config = dict(
    n_layer=10,
    head_dim=96,
    vocab_size=8192,
    init_std_qkv=0.0193,
    init_std_up=0.0193,
    lr=0.00526,
    lr_mult_down=1.5,
    grad_clip=1.0,
    schedule='wsd',
    final_lr_fraction=0.0,
    steps=6144,
)
Each number is 128 + 24 x the weight over its row's rms, rounded and kept within 0 to 255. Layers, rows and columns count from 0. Numbers have three digits each. The size before them is the row's rms in percent of the matrix's.

# layer 7 attention query, 768x768, rms 0.0436, rows 0-99, columns 0-63
051:089093124142132114145125099152146144133123178145147099163124131168128116142096052137170110146138107130152128149115085115143154132103118132144098112137114126134142155179146122146108118109118115
051:138120129157123081140136119127104131085153163075099154150166141187131133181143102140125137149109156128122157104116171098136135141137119122107156104165101134102146109124117090102157156123137098
054:099111139140132158090115149133102130122058098171169085179145136154111146138155114132152125132127136151142100110093142133129104163103142135094113082104112117106155121114149137117125154122129139
053:134052104129116093148118097156146133130110135187128078144156083135107116114147149147141063118147123136149143117130082151071092117123137130106118084145087117152182106118138169141107104160160139
053:172130125103152113110101124076145162133150099109104126137126114137106041149095113099104150134168073123115131153069092147132183131139149100121127116142109133142090113116123095173156109148116144
053:116097135123141126100104135131102127121131126110125153125104109109122095118101079120118156131123111113172132122111119129132108147142133135065131117144156105146143109119128164130079130132143102
055:124094166129170115137129130076090138080120130110130120120115125124131101121114159146093124156096160137162125122120094126099108130109123116146136146141119156153140117117153113123122132100121146
060:089083148120118143092163138129129152136135165085103147106118133140097134132154136160139140123081095114109150142130108130131146146048127134121078142116124137062157116111147117103155096096080122
054:112150172142142085134183122156142119146151131101112115123154121133109117150137119147142162104184092095127101116103145119165143112139116113188111125118168099145063094160130101128102146127090123
058:161138145093166096126135129120158127096102124118123118111137074103127074132129102132162140110180089146131080100098127131171168161151116123138141113144130136146138144123109137105121147086156140
056:147156128143094132095142106148102181132141117159168108125127135123127142143124119130115158079109098094096115093105130104084128121127128127124180143099096144163104108128145131186105115120162163
058:131148098132169098157144134154138140135123086128068122137137167132111114140179066129126124146180090140139134120127109126133158159152103131113086129175183143113119140131114144088100089121128113
058:109157109111112087087134174137115168116115131204122162120111111135092118126104122142133136131129129072129114149109125121108159119159113129165145149115139150159125122111106139115111138122183134
061:121115147115100156121101103102097138116125093123183099106158067132145133099114129141102145131113116125108122162097100119101139127089113160120143120085140166136126102101133122143110114133128101
061:110106108163124158117103146108095142133135141142150099103122099104112137096106141134085164159124160160098119111099124133082136107079140133112158122094044139146133115121101133137143106154121135
062:091116156144094148129097120144123152160156132135098128192203179126170129134160133136139128132144172132131173147142132095128156160142107156122117116144142101129124112110157157172127065102113140
063:123140084148127143136146129159176125088100135144132168100108151153147112144134135122122120093098099087108099078128115088124105171151149132191143166159118113146128117157119115112146136145124097
059:131129086071140141127158133153118096101111126133084141090160152097140129155084097103111139142116132128146113121157129116145156082136081104124138145179094113124141148170161108138136147168193140
072:158152149180116106125137140156102138184168144133173131136134091116125113096119139210116069135108146201091123131102109151140121131123106132113130113047112119155143152102113107111127128133111154
068:124130089135110131105136136127115103094163136164123171116132144139121129084162103087179135107149130122158152090115168095089105136137091093139114145167148123119130126184113132117099158094196151
075:132162110092122145107102120136136105116122139090126143142144159122109134122178110139156128159107135105127155130109171108131150087145113111093117106141142132098152139113138138095142153111149064
078:103114109114102109142147130122146121138136113103137165099110150110159128136110126100100152140160115156147114161177156107132129139122101130125111144106115142143183131140168104160104091121107147
079:151114122127139079087143177095149130079129111110160133174135113151171118123068148105089146118110080151108145107141163137116113127121139114147151134129096112150101116154112150073155081101137102
085:158119129139141094074149147113149133108167128132140135168138106118174142108116123115115122121123115092117128115140121124104114157144123117145090121120126127163078081131146137116146089083130098
089:083131098167114100129113184132133153138116157132156152152148113126139139127150146092088145164106105112100132155115106150155113151142118117133120152151111161112138147114109110111158105085127127
092:161131093151127130091133089149070145098121123184090150113156107151112106119143096145128106129129152104113148118110124129119137124140129125112124094106102120116086119134123130134167195143098143
114:119113099148150142138156113158114124140122155080100140118106095104131139102136144098142112136137157122134080098115123102137138110137139092113131155124123113128098165187136130156129150190133137
118:084126139131123130126124175122149163102160168114153170178153140114142123134135121131116137102084120116071123149122150127133120144170140124184119154094119109143084169165131132141135120150152108
124:112153137128154133116136167097150119164140129111156128121118112103156149145134129091112149141096147094142115107128095138148137112134103152120090133141135152158156139119124124102133126080137136
132:121109167120130175143102126094102159139088144134125080120144177102074113135112139116085113145152113121106141148121149089119109119129110131167143115096075096160136148135132148089147109140090129
144:164178111129100110125119105143138087128140134166122101130130090109152096135166140166109156156121103103118132118127153117122130121104144124102145132112130124115149117140130109102107151150087113
142:126121175122112141126142154144112123135114115118158140170137130139097142159117127136156102093155118084172133164124135131149117131110140137088113117133122097123151145136096150141128164148114101
142:166145138116117171149133123120116138166110101143135138120121143147131146122119103121125182079140110142108137070137121134110154105138125120147110113103097129131140128190106097143074116176140094
134:134113124115137107078153138123118103133125120168192132160144133115143088107117072153116104138141161132144118143117132145125103087134116119130170170108106129155113105135120123148126141174154126
149:165171134102123081170169137112117124101148144138120089126172112113078129095079104110109126123158125134175128074134138080134128122131196158133157116146154143111097150092103143123084158170152078
144:106095120164128094095106140141102129146096105125117158114110123130118110130110099118114124114106109161135129145095099080127156146160178135093115167094134099173112140137149100139135132157144136
139:093146087116114090126129124101156112106155126099115126127139154092126142143164085105111139150095130123139153113151125111170156118173104112152142108128141121175143144126159144114154162109129112
148:162128147093147110143142166122106176076104129107149168113131119147104166171096128127147137086153122128138142172117068139105088138148138108120130177126137137091118122150097115139145092135133134
148:159119059123128131133090152090120150104109101111178090105136129094155166124131152104101113184119139148115133118169166168160050108152137116130110154133147114105143145107123137092137152136148143
139:139152136129122155108135135165180102175179119161120155086116150110140130109109084140105149143120151144150119124150114153133176104158120118135124119164130115154096114145142167131144130080105110
146:084142128099126100162129118146137116085174077104102186111115151124118126094142151128152144162148141146151128123050098129107145108138124099145099181136161147112131117105156123134145118127124140
148:113111121169126174149146095148143110138119087102126167137124086142104127149113154150162111055163141149122124117109088138129141105132081111134107127114114123156143141144090119120121161071131126
149:142096097149147102129088139145132140142142137133144122130093096112105095127130125108105167126104139162125100165109111143107147161108134107156112101085091130160121141133159143124120129170148129
148:152112136104121131154185120131147118127136109085118111127141146169121108106126105105133103131123151106138123114130145111103131119151119159145109105077125084128189117115096161110166137144129155
148:137112122162174167097136134133086152128150132185148120131089081079087079119141167116090098147130160129133118079128124163123140121072106127129126124124114118122137142126160139119136112121152138
144:109156115123143128142145131139073120097128102119120150148117081154112125144168116099158144113097129117136107141130133133119094139102114139095128164167126126126132160113107139097080130155102117
151:131089113122199099136123117170119167136149107119156131082110146109104136181102142082103100155110128151157134131150085137127099123107145150137145179128121117087109139131137147164142126131106171
141:129127134095091132118131134150148100124140144120083175103178153112125106127112108128144142170109138156119183118126115128190133122149150111203135149136127164134101135132136115107144113138102161
053:130136141102115157108119118151106128136113134169138124142117115120108175164157127152138172113083123148129156098150108117105127122159106185127153126156142124132145063145099162113121121142121110
049:093112112133151125122202125128127120143112097144136075129126068126106116115096098105152137134161141126163088108123135075169119152105155107122087159151134128082132148080170114124123121120145155
052:112140158098123133127112124082160168132174172122117089132155120100117115174172135103100168149107132139167159119124141154146117134112144103127123154087078098109154146167136135141138082112072153
054:040110126085156145109103103097092133181101187135144123126144166134095087125159198133119134145116095155114119152107137136144125108109127096164096146135106120119152163151104099138125081100133136
054:153151150112154136143114165109166113148103106142127127121146145115150153112162146117168136098163124104149108096121148125140110112158140163102118065104104107170115122149098142119140092176100117
055:149065143090121119182065137112138170135121191105127129101156114141087134103076164111114114116101119116114183135125149119093141085120121126091121108108161104096116121104132083152147153144106147
053:140101117142136134154138116138123090113130150128084120134119156130126124100126099130090152139133141104126180218146142114153118108138103183160086127146164125124141086121099117126121135143164117
052:141121133128117123114134076134160129114116100138138081150113173118108119134180134138139153106155074121140182074118154111144100117136129148135096187145125113161151154121107099127114110117141143
061:132167123107117141070102151121119127140123090164151155133100089138154118133143133093116134127174161132165086128162187116123096127162119131135115117174158124145100074136081167128113175141171142
055:125153101135141128126130173120136132139091149120144090125116117104157152112147143116120083147100147139167088124157128142117099136151135108147154156157116156177132166112151122098133179140120126
059:154121175122076117130076128135130133155169092105137114083143070127165113104110156156108144104132165161089131113115125159104128141095083110083146114114113118078136127148134149146090117130128136
061:137137140121115137090140139092106134100121096131176147099137145140133152126187134151132152136135149112118057122148139086171117147165135104116161122155153184158095096154137154127127121139130116
060:089141136124143144119130149143138105161111107110078147156119118148115133135089114155158092141133127108126134128106087146108200125109133124113141102137133090126129112125174138144144082102125099
059:106129127118094116158126149157142130111156137105132153124104120158094097114161149134142115152068120099105143105109094113143128121131158123141147125146140129096126119127126089148153147156142103
059:103135120135063158125162149115112153158173124138165169102154101121128153108122165120098096144150119146136163154150100146160103112105113144108123081110131127146141142103122121102126121102149147
064:148148125097156135108106075133135109121093129125168107132137146117118086132134123095125155115118139114138145092138176122096138158106083117129139183173124100146116076146102132090092152159141091
066:146137087157097121094149149138080124141135101160179159129117091112148134141100169141147157152118119124143121166133104136150109123146102098150164116145115103177175149095114143131104130113128139
066:135119133183130128142138139121077167135125125119145123133109122131136174139102129157099100153125119137125116155124108152099157110088137111090125108101145132106116130101114124162134131142130134
063:109119132120134105118141100087173103152130118115111125087122121140113102136151144144135132107099151100129147097151140134134147167142151145111132139111128127066088070098143141109141089113083115
063:130153135159137115111132156135107123148088129110124153114159112098115108135090124104117122116066143166120147143102113106156115135083095080134084149135129136145142150115086116121105133140118113
071:136176114176167133124123130147120132129135109133132125165142184121120122140093148101154144099129105087113114105148104142168158148132169075134167128113145126129074120161116112148166138160131132
079:138165102137123085167138140109089109180109116085178151155109089118107116133101159190090140149144140140155094170128139151110150092097113144134186131146101146093124146124164115137118144130155141
075:173156142125166134117124151122128148069108069182159143126148139135125096166109122139152135110159125142132118138093113133131078161135128162134150135105087095135151119097109158127148163159145133
078:132126127096079103146127166110141120109135101122092136099120105123127138129168173084143148127130151147140125161118161103098120118107104169096107121118098124110165125105141118125116161151117131
090:132149101141085117105119128136105116147115143182133136121133129098148132140083093141108098103117152134107108102133147119107145148121129093131149130170129144141130102164089142120085146095150105
094:104132162129119130107136109110162111142126080158113098112106162099104130119111120136105141088130169126121121104157105135143118114144128127140107148137155078156132157169120138166067161090094161
099:124093108108165066107144166150150114108137145083118134138112088166092154113128153107113088157111078106068145107160127147138127100156109107135106124091104146124102135120124122068182133139112120
117:132093174114125136157127128101140155132137115079113156135125103147121135143121176158136148171171141161111122209118120118118103142122109166133089146135115118132157128148122119120119150123137121
123:140158135061118130124126185154146114145113146169082159136131123093146122138179141131136140136120174092108106122100167147131126110117090166124128102112121147157165116147152131132103144183124140
135:132130129116161120160105161122112128146094095127104103134132136134122143109094141110108140135181126192154142134147078116177100126161119118141146134148097149167112160100149092122100064140164152
137:137138170139137142129149159124155095090148107115147114106188175103137107102132117093127117138134130115088133130090151121099137141149073086142093125115132089131132181140089138143139177141119147
139:119129147141095134148152105171132126103150109140131111086147127126105154154121141127106145185116113107086089119176138168142118119165106127133116101119139143120115055136158117107147120083129115
143:114110153086144100083151173115131098105132136099088157124120150081082121128063147113148167122122126139154122090111089109099113141141075133141136138146135140057105159153107177128140107100141097
140:137110154146077116108125131130156127078094117173151109123136140110136135114117128102123119187134134137094106127119159117134115130111152122148088135161159140095127130137137137128135117140139180
149:137138159079129102135132090134148122131157153125131126158108180120143108139136102097147146111147087143090142126141119142139082101140091114136091134128104113093141113174136100120123160131122148
147:129102167133111111160094111161127133109144166147101148096116141107130094159093113126081103168099109140138115127106133118143195153131140144096137096136064101132163121133121125159143118125114156
147:187128104135128100101143115159093132168094112142100122091109138156115156115121124125109112116115115153121152137145130121141132126116111144139104093128132127134109106128172135128072162094105153
143:187073124132142135153151118162156158101150185161091104142100121119127094128132172110117116148108107104084146095153110092115110087084141129091114127098143104117124091140126117104135140137131103
140:174122120127169127093121094106142132105097078131116145136114160124123147146140145118124152117125131113139153139103137096154113156109148098098139178102127131129133091144125110142121129173121129
144:151114124149117129145114128151128175087113131098116140129140065120142159122105111139123145092113096150132108109114103117104152113137119168115107107090111128109122144116135134180110126111177104
142:129167122143159145158079135108160173177119121166109100115122073161109101108129142112112084118123127124157172064094146154114131104133182092154177120113109133141155146127117113074103135129134111
147:135090148160081127127122110144118205132098140081087102106125146166130112151057137141071123147157109096149086140139112104116160103083121078157144110077095126118092132174163133125101117107138087
143:105180181126085135170160138125166143125141111132106114129105094096100115159162125140141139148141152153142144085132115125158135104075119125135137141137156146122159125102138166130115120141123162
144:136090145089117076117090155137136139146139120167127175103107163091123150163134122133074140133094107138133103116123135124116163095164085135102159108117163148115159124128130123124133125123130164
144:111142181116156129142144065125132116161118128121089110170127101152108136107119155140128158132188138087105154113134135139100156144112121140107130106126158138160168136116112113135124118156154073
139:143086099125100095115109148146159100077094140091113128106127113123120090100194090145111122126079141126094091098170133100090116136122085134165125128102093099115176125117121151101148138114171092
145:105135137123116170179111109154101136090147101112166178098165119089135128084114123114135121091097124125079136140139116131108111149139132105151127122141111135093101122132113091127146126090063145
141:145150131131109174101116099139122157151136161141132108126121145169121133145121164109071112133113097097155127119122160136137131110109134115136109141134104112140142186162104120114155135168112129
090:147093137114167112115127139090153161126114105135124104165128126135135122137164122171127115092129154142099137061148115138169165102143108123105145088146180103150131084112104109125081135146081113
086:096132085193139133146169157107161151168135147143140150131144114144110118129108140162071128191118124107139154130115122150134136146154121108147139146162117122115131142150118088114162132110113148
084:124133148130117125078148118119099125156122166153093102124173130166136130145152125144106103128097135147125183088162124124117104162135082113093159151170146116147168133108126115086154097129130130
088:139107138152154133107070119128085163133119131114137159124150142122081130123159146124117150128137128138130113168160145114082153133153180186153088106123142172123163159110133069130106115116154137